python train.py --n_layer=26 --d_model=320 --n_head=10 --n_kv_head=1 --head_dim=32 --d_mlp=1280 --vocab_size=13511 --activation="squared_relu" --norm="layernorm" --norm_place="pre" --norm_eps=1e-05 --positions="rope" --rope_base=1040.0 --rope_fraction=0.25 --qk_norm=false --attn_scale=0.177 --bias="all" --tie_embeddings=false --parallel_block=true --init="orth" --init_std_qkv=0.0208 --init_std_o=0.0208 --init_std_up=0.0208 --init_std_down=0.0 --optimizer="muon" --lr=0.0142 --beta1=0.95 --weight_decay=0.042 --lr_head=0.00677 --warmup_steps=200 --schedule="wsd" --decay_fraction=0.824 --decay_shape="pow" --final_lr_fraction=0.0 --batch_tokens=65536 --seq_len=512 --doc_mask=true --train_tokens=424500000 --steps=6478 --dataset="wikipedia_en"
Each number is 128 + 24 x the weight over its row's rms, rounded and kept within 0 to 255. Layers, rows and columns count from 0. Numbers have three digits each. The size before them is the row's rms in percent of the matrix's.

# layer 20 attention output (transposed), 320x320, rms 0.0849, rows 14-31,46-63,78-94,110-126,142-158,174-190,206-222,238-254,269-286,301-318, columns 256-287
130:114158151149142158146128099138119102139112115151110124090145100134157141118144084146099149122148
132:135099119123136081143119124108115146117132091146140077130155127140123084145096115117105140121103
132:107140127122143119089132073088083097158070125146119124124126147159123130097124177137082113115122
130:095160106131109138085138060134077127107147135134119104143129138114102148140112199113144112129118
139:099151133147157115132143080189121097143135114122083081110123150128127126112142155139117148141133
124:110143152120127134121075106128108133129095082119114156124122120120113154137127153131107078129171
109:149163120147142127174134121153121152141136137086073101132111118120121110082138086109158131167120
131:114137121104127110079183170148114148131163134168117130134121111131096136106150135111117139113150
131:130145125120139157164105113146147131104127089154106125152123113120115148157122146133105115142107
125:103152115129138100109160133133128094132124169131109139109130118147164122091121100149157148119094
128:141149161115105134088130136102151119128113118089173177135132113139140136114130140129158119083129
131:127155129152130121096091106105166112138187135148126162157085091093094151124179115111132153178132
122:151126113099116127146128138115136138139114108112117143124108117120109136156153156062119130117153
120:148117185139120088134154106077109123137103089194106089096159152106118130118085146119158092113150
129:106136061129146126143144143118166121120099121145135120109162096138167111106086195135129111088088
131:128108116099132086111136129098122110138114178138081147121141156185140144101120105123110153150120
126:152108113124086165133135120123095168098093105117142156119087097097155142157138157131136135113114
124:097109137101126090104146178120111108117088138140131125093150148128116167118141086108122128078113
089:174130128136124151134138085113109152151138098073156109159138118134121129135098112118160121098146
092:120146118100134132114127132126167130117153128157136140105147091081119105147108132103084159127100
081:145138148102082087127173121134133125133134113115094104152142130076119164130118149143107128092116
092:133166148107153135175133106096155173107080138156152124121142152145108164149163119136138133146126
088:125111124107115165121140179097148126086116143125128141136147117164133152132142112112113083133104
091:148123116138142186092152129123100128141182106115134142128137110142150177138125109095092159144126
107:112145095114117110095117113117146112163130113124107131134133135086103130135124124099105153133145
085:131142104123121116124088175108120143164177105115172173150125139153170119125122136182118124166132
096:104136115100170102126156096116075126124157132133115133146119140118165089133092153099120056124127
089:119090150109146114126126091113124144128117138117111119171127139154133146160150113103119145094091
094:125098117121105148150112108148160122172115140125145157138130087145111143144123114071153144126097
091:115132124165125114127161138110147116154115130123125109089106145144111103096157117139162127143136
095:099130107117107098122151124142133122113106068137151153148128127090144089133119147156134146133102
093:110104150135124143144133143135153160134124137135111128157126141144115104160132151119109111086123
088:118107102146109104163151064135084137096125120155111101102112141114151091118125141187100134143117
092:121119136141098158159147129156132129101150134113100123155059123163118097114097100144114118106116
095:140145102141094147142158099187160117161111074117133145078143159149108161147091133119133132137154
096:137104140114101114133121147144170116136110133125135124161152160156159121157123134151143083128128
101:045114099148116171134178123142146160164139099131138160108146198172135117136138126142136113124134
092:124167152132140158193113125163126103118126131119122138138170186132105116126072121167118129087128
106:156129118122120098089139158099132126099150138163154076111151127093075112159074161131135129132126
094:177136141131136127149113143168160139106103103090104141092154122146136155082129136147130141135136
087:149122141107107096165117110118126114102101140117156139138122097115074118137107134108067081100131
102:130100147158134120135098152157145125113100130140131088138125130170152105158146166120161133116083
090:093131130143123119128123091150153080085120115153143138119108123127155120128108150148135165149111
099:102161133138115145169128144138139116109132131100151107100160104114099120176105119113135117128112
096:131135125143101130134121133138157114160159099137111116086124117167158096156118144169097181130127
101:148154162074168122113100182146134088139114130115128178158140137122129172090147114120111160164142
094:113131163163123124151137088107106084096114079129157111134122124157114152140126140181099105147128
094:185095121147151178129141110147106137110120134123148139108158099131146127132098090101093138127082
100:130149112086144163115161179146147135146120140113109133116139108140131132118165143134144184145068
094:145134106137099116101074147138124099105129160156101144176127089132122134072134135144121085119171
094:165166121119129149108101137133100106135155170122125114137153155133120133128126100101126141126140
095:166159122111096134108140119131153067175156121139175150152109103147134120137117145145108162139155
104:140114132136160129124108157115125120099119160135125123116118105126112131093115139104174119138102
098:121133140102086145135180099112139144114137087097135128118132165117148153126124102091099153142135
107:091143163105140125150112152117117149145120141124139107129142125151114125091087151136095145095136
108:119187127131106107133103105126145082089131113125161148124084080087122147134119151128113155104088
098:075127132157120134145107138143142121109166142130185127147119128162155143173115141087153110148166
112:108146092135117147109128157124130148128113136142118126118147107144123133146181120132167077118153
099:127133155145154106137120104135072115133117128103144123128119145132130137135083141083109089123131
094:122085155173134096125142107062126092142136148154168124165140149115146139139141088132128158122114
104:178143136145087187161135137179170178187118095129095110106136111157118115101122142094155147125145
094:121137132071129107136131133129151145120126121090107118143143140141146107140088114142095107132112
096:142160132130150161114117087133120097105178122139111090096069128170116097114149202145118156122153
102:135130161124140145163148104095108137155121086144074122098123168135119146111125102144072155138127
098:111115098163116134154137124096137138110126105154137167177095126173103142098130121137121129117153
093:101082112164127167112117112126127107146123127116132129171144130110125130141135113141129086166166
092:143113119080125139177131118149149111136135188149133137145105121145120092159153158124087112096116
089:139108143110113183113141085108117143132186146146131133160151182133142139145126130107152188141166
105:122137142111143106151133111164131110119123167146132099128149080147107098135065121152148118162109
096:121149121125139163116125120121118122077108095113115123067135149138117154130134104128134086079169
090:114108072130095104106087166146133156087150173123107147111121081104100116139121113120102099155143
083:089173124111124134103123093142166088132101078125094105090147131133144111119131092143134086138124
093:126136104150165149136135131112120091128100103125129151148122154141113124111159093136157107102137
103:133089084142119130110135179141104131141150155132170128115105111072158118102101110133162130110126
086:126141124152133124116134073134154091083126106176170125076102157113151128129111162124116139158120
088:104142118093104113144139133158122142142123132167120127167131156158110107158131091128142147121156
082:175155133111091118178106210135077150115151107094142143130111110177104134140109129130127116097151
103:110147127129109110136103128110134105161114100092154132124147145149133134141121105134095164133100
097:160150107126143163097113137081125092161105150142144151170105117101085146140191147109156148134124
086:123167131146122148180143128109129154125123143124129126130168163119137119157141107078167153142141
090:152093091133107103107132117162109183151157148116136109136129111124099137136148137144133121099152
092:117162197122119113156062073110115159089128120137111100121126155099129098184140153142158144138131
102:145107144130139113117134138108117129132119167134101113096167131136110161092136108131122071091183
094:114155139164140156101156149138176140170088121188138131100145113100128159169146084100187138141144
091:134100146077139111104148183114167140101099117075102132121136117126098159141152149117124109139130
086:118147169109127122142130103102121122120097091122137163091132170080138164162139136135089139168104
096:126151118127072168154111173108148162089149175107129119156107122095125120142120111121129179116156
095:119109151145100167141129151122107098122068117136143144136124110114133106115125077142146153115152
095:081174132126114146151119145110108131071117109114126142147150131154093154093141169138131127147148
088:102101119148109114143094156117130120113121164130124084129078148142090106167129109141137118159130
091:144123143117110165165139101137113124146124145112135128176148110116123144150121112120095104150144
095:119123102115074163112128079130124128131131094078108124144179155109131160124151146064093130119138
084:165107126106136165134133128116112129139143163097120091110167090130143159111167104096124083118157
109:154102148117114171121150091102121062121155130114123110148146138114163127139135127134117148131123
085:156123104118114129110151135128094114118175133148086131147130149126131115144105148137158060142146
106:098137118130160084132120116168121100197157109148118163109108132144141121139124108149120118123127
086:110108076167129088151117187155115085116074131158132126148154091154111163158109126172156111157104
097:133143169170145107109116131056140158150125137120121148091130119139102147165133128168086138101122
088:140149137117136076097152110127093110163092122126127090140171128129103126095127158116107125159153
090:209160137097170103135135146110094173133168121156110133126127092139188078104126151176123124128139
107:094082101121102150124115107117114156137162104149112131162123099148112127109150088166169138154161
092:115143140121085142121129099158126131106151140134124115120139156091141123140127072103124099134143
092:093118127090114143157167113161133155126145121092132118149129135138138092155113113154088105122134
084:150140118118123091140099154146150112124130114125111082140158131181144133136116127129159118123114
102:128126193115174087159097167098133088112143150130095150118118154177139128153106115130122149108104
109:139155132146130125117130132082138128124121132124138144159080104153112113112079147135148110150116
107:156102134162150162135108120108091168098155146101109135123132108161153104138148145085172112145141
101:111124177169131127083152150118128125101116172128086114116088127100148105111174153150146093096146
097:162114158140146076096135123141098096157105120167097105132091099092117146134145087166121131104128
099:139122121117101110140146129154180139106136136100131165115124143122131147168150098185150104132093
106:119135129149098171145114104127139161147143127127148127168102163082146111131164132113175111167138
095:149106139105090133115144177146125107127134169168176128149151155105122131099099151068120160111115
107:112112104117128132116127136110091123126082120136140118106131133118110153115166126119109124125161
099:146124125128149120152134124142108129172109163162107139138105101107142097124164130098144101118141
103:122140162129146073097173128130126129154139121098103174149102148175093127092125128157132104093153
102:122136150104155170112152117144081147157095154092119140147170097068132128111117165101121099104142
110:100115134129156130132121136110104160116084140131147133046108104109102130139148115086126135109147
100:078133104100142115139128114132152137104132100108115175094117128127128068147094150138123132137115
108:089140144148133141129129153135142104123173161121085152161091143114114136139121123128134094142165
109:141108125091117088183127114065078158165146115115131146117089110122180120141123142138152121104130
103:186108179125137118124132087151124127174146135154127141119121101142127132091103111108155143148115
099:121158118135141115139128145141083163193123102117198141173135104150068120089095124162122139141102
092:090129102135109158134154175156161147119129109140157140080089104127124124145137117110132142118108
087:137101142150141118102141127102102125153128144100111127147121100127164130098166108118088161136136
106:123131150080148126134112131104179110155119116111104134111098111183085122145129126147119143137094
091:068133124106147142145125128097159177112125187087064166137172121116078127140103129104132193141151
095:147136117139115146117106112092123085116105126073150112121153179089128138119125123109149139130173
105:101156118134153081103127124113202182110100123136119125098126133158113126130136154151107141117118
099:114139096146143090125100103139121144174142126113099139106087076159110154127131154173122154121148
089:115157147162138104115103132124119099171123116099143123151138132136115112132096145079117141131138
090:132145149167147093093119118147144145149116138116116079111136084156094164156115145131114151130135
089:115137138120114144142103099094104133127096105098121105110156155139142134119117131124091152158140
105:129131105120148107156103093074160140177145095145132116117144120197106104136144179145096149137125
093:087140071156079124138065131118137065142130106134145142157100112110103136132140163141149122118155
093:144167146117113137115136145134128129142114135125137119122134092146159162149145142122100134134071
096:117118119136130135128126117143117167135143143159159156057102113105131094145120143117148161122116
085:162110119176148157139143181161137119113092100124107095081130159108106086111162098137152144145095
096:124125148127088088106161119131098071068115153091138153121084133135127126147134143120141119130116
092:098155143126130142158151120164118163136108094127126140147121131127121116150125150105129105095155
092:111047168109123137131133126144098128169122074161113102160133113113133136107141134139162127128121
091:100144096128168094123119176147140173107138103130125137134097149070140166123145105126107163149110
088:121156127104115092179116129121127132146174142167187094139117144159115139124099122105112155110104
098:129111161112158173140097109110146163126157106150145136139174144113110144107140125155104138108147
104:105092131123143176148210165146146160156153134103109133187115179118110070132123151144136124131114
103:151136159129083143140112105090138127136175155122110161161146120140103148122099106109120176163139
106:157104075118125127100121110158115095129109125108131151106166155157177145096113112111098130133142
090:124113192174136148133130081123099116165101143106141128127136088158165128158142129154166124125151
103:116137164121105098127110113153100131118168126102121150142090150135126085122104133141111118075127
091:138115104142120143125137115149122148125120095082139154119105106087127149140148137104129118158117
102:104132092157098128181126146133174146116121107143121149131139125087136111140106124125146100194095
099:126108108128103173096107139131144134169102142086104133098107138160119110153152093187121116087109
091:114117119154153162150110132154179143122114085138133095136118103136097134129144106107127095126169
106:205115150097127146143096136136096156123152134130101114112146098124140121115143154106117099090130
100:139106063138124098140094052148102091120138090153147122097120109148201107130108113151093124146149
101:104143124137082174126169117097126147105155097185089099116127137149082119113160166167115145130106
097:111115105131145125137131128107133145149119093138117139106147140135151164140130134135142138119115
082:114157104126118109120158153152181127135110135121091092186193126137129165109140114153121102143100
085:146162104092141135159108119102158131137160136119097164087139122169119107100155162132127121101121
103:107140111078163103141089121114101187142172109126137130099154135130128131146111132154117141179128
087:152134155103144113168143139172124193160164127110105126079121112151156115131135110106161102138125
093:170178102152132122109106131141114129112131130144154147132087103109128150120099117086152154188140
083:128108122126124098120137134109106134128109113083082130158130182095146108137153150104138134119140
088:104165121131116141102103174102115149128140106174127162159112120122119138123135130132120149173126
103:113128145122116121115152105098052161122141126177142130176136116084149120135146115142116186161117
086:130130105147122109085135106154118156096103132142122112178134131104107119112146144098125120141131
091:094131122169168128160134095098117161113122107134069137094146132125139139128129131139114102109135
123:137107115139147113095138154140132119100168178089093123119086113144103075138128119109123110119168
080:151121125121113149153131155124127139115149157105124066128144089144150163146187116077095143069151
089:129153120136103155147106138177183137136156161119123117143138101157096131130119075089105123142105
104:098156111118118098118153135146097137147132132107105132098101159111119150123109117142089169158118
089:146127134140129141191121111158082093110110148131129120111102144103165135114115136155123107131164
082:113185146187125090116117116118148173140097093082138101069132129153146121105109137169164136118127
104:116112144114099109103141137143176119127111121148156139186150117144121139138138124151126138146110
094:076167105125141081168095150116123173131069110165159148114127168121138124085107132164114111149116
# layer 20 attention value, 32x320, rms 0.109, rows 14-31, columns 256-287
096:163092154109092112101168141143127168171130087114138144103125109094137148131175151173139086116132
100:094105128086157106126149155145118135158117145098097116134169151093182153152137156123121158157140
098:138138128098102150147116125146116078140166152126158106111104124100082131154104155137111118114147
099:130134109153105135147102112149160133093138125135129141139099120132110116153106157102119134137160
095:139164156154133108154170137118142155166103150134180156157103146103114082088135151120111145111103
098:143126185131123139120121129157109160158149122112160154140089098157133176133152148147111096172095
105:113140150104097120139088152123133127138113104145174129140138112128151118150115148182148107166125
096:146125107131137139111146131137158128134099146104113144154145100126135146120115136125110157091108
105:110102159135106090132092106134135092070131127146136153096157116134156078085139118139097145147125
101:154085121093128140095093099151138088141165128105110129137067163150104123137106139098123131151146
099:080116097076144150111147132109148141091142174138150139099177103107132139131122131084140143162095
097:099119140158121133146140114112127110154121175154082125124126111124131114137117132136177142111125
100:097135107138141128132136152134148108178159135105176160151140140111106110096107141140100110133115
096:150165154137104121136114169136136103108124131102120156124096119084108105140098157082086155119150
094:077067134111131128132125106129137110148142152163139095121081135114065140141102127127177135089117
105:077120173126127156103115137104114145131153155161124155117115095180129101175140132146111098085108
100:115112106182107144104152103098138174158103122136154170133136119136136111147098108136136136099142
099:129108134149153149127143114121162126060136110123135104158122134122136160146129163154167153106117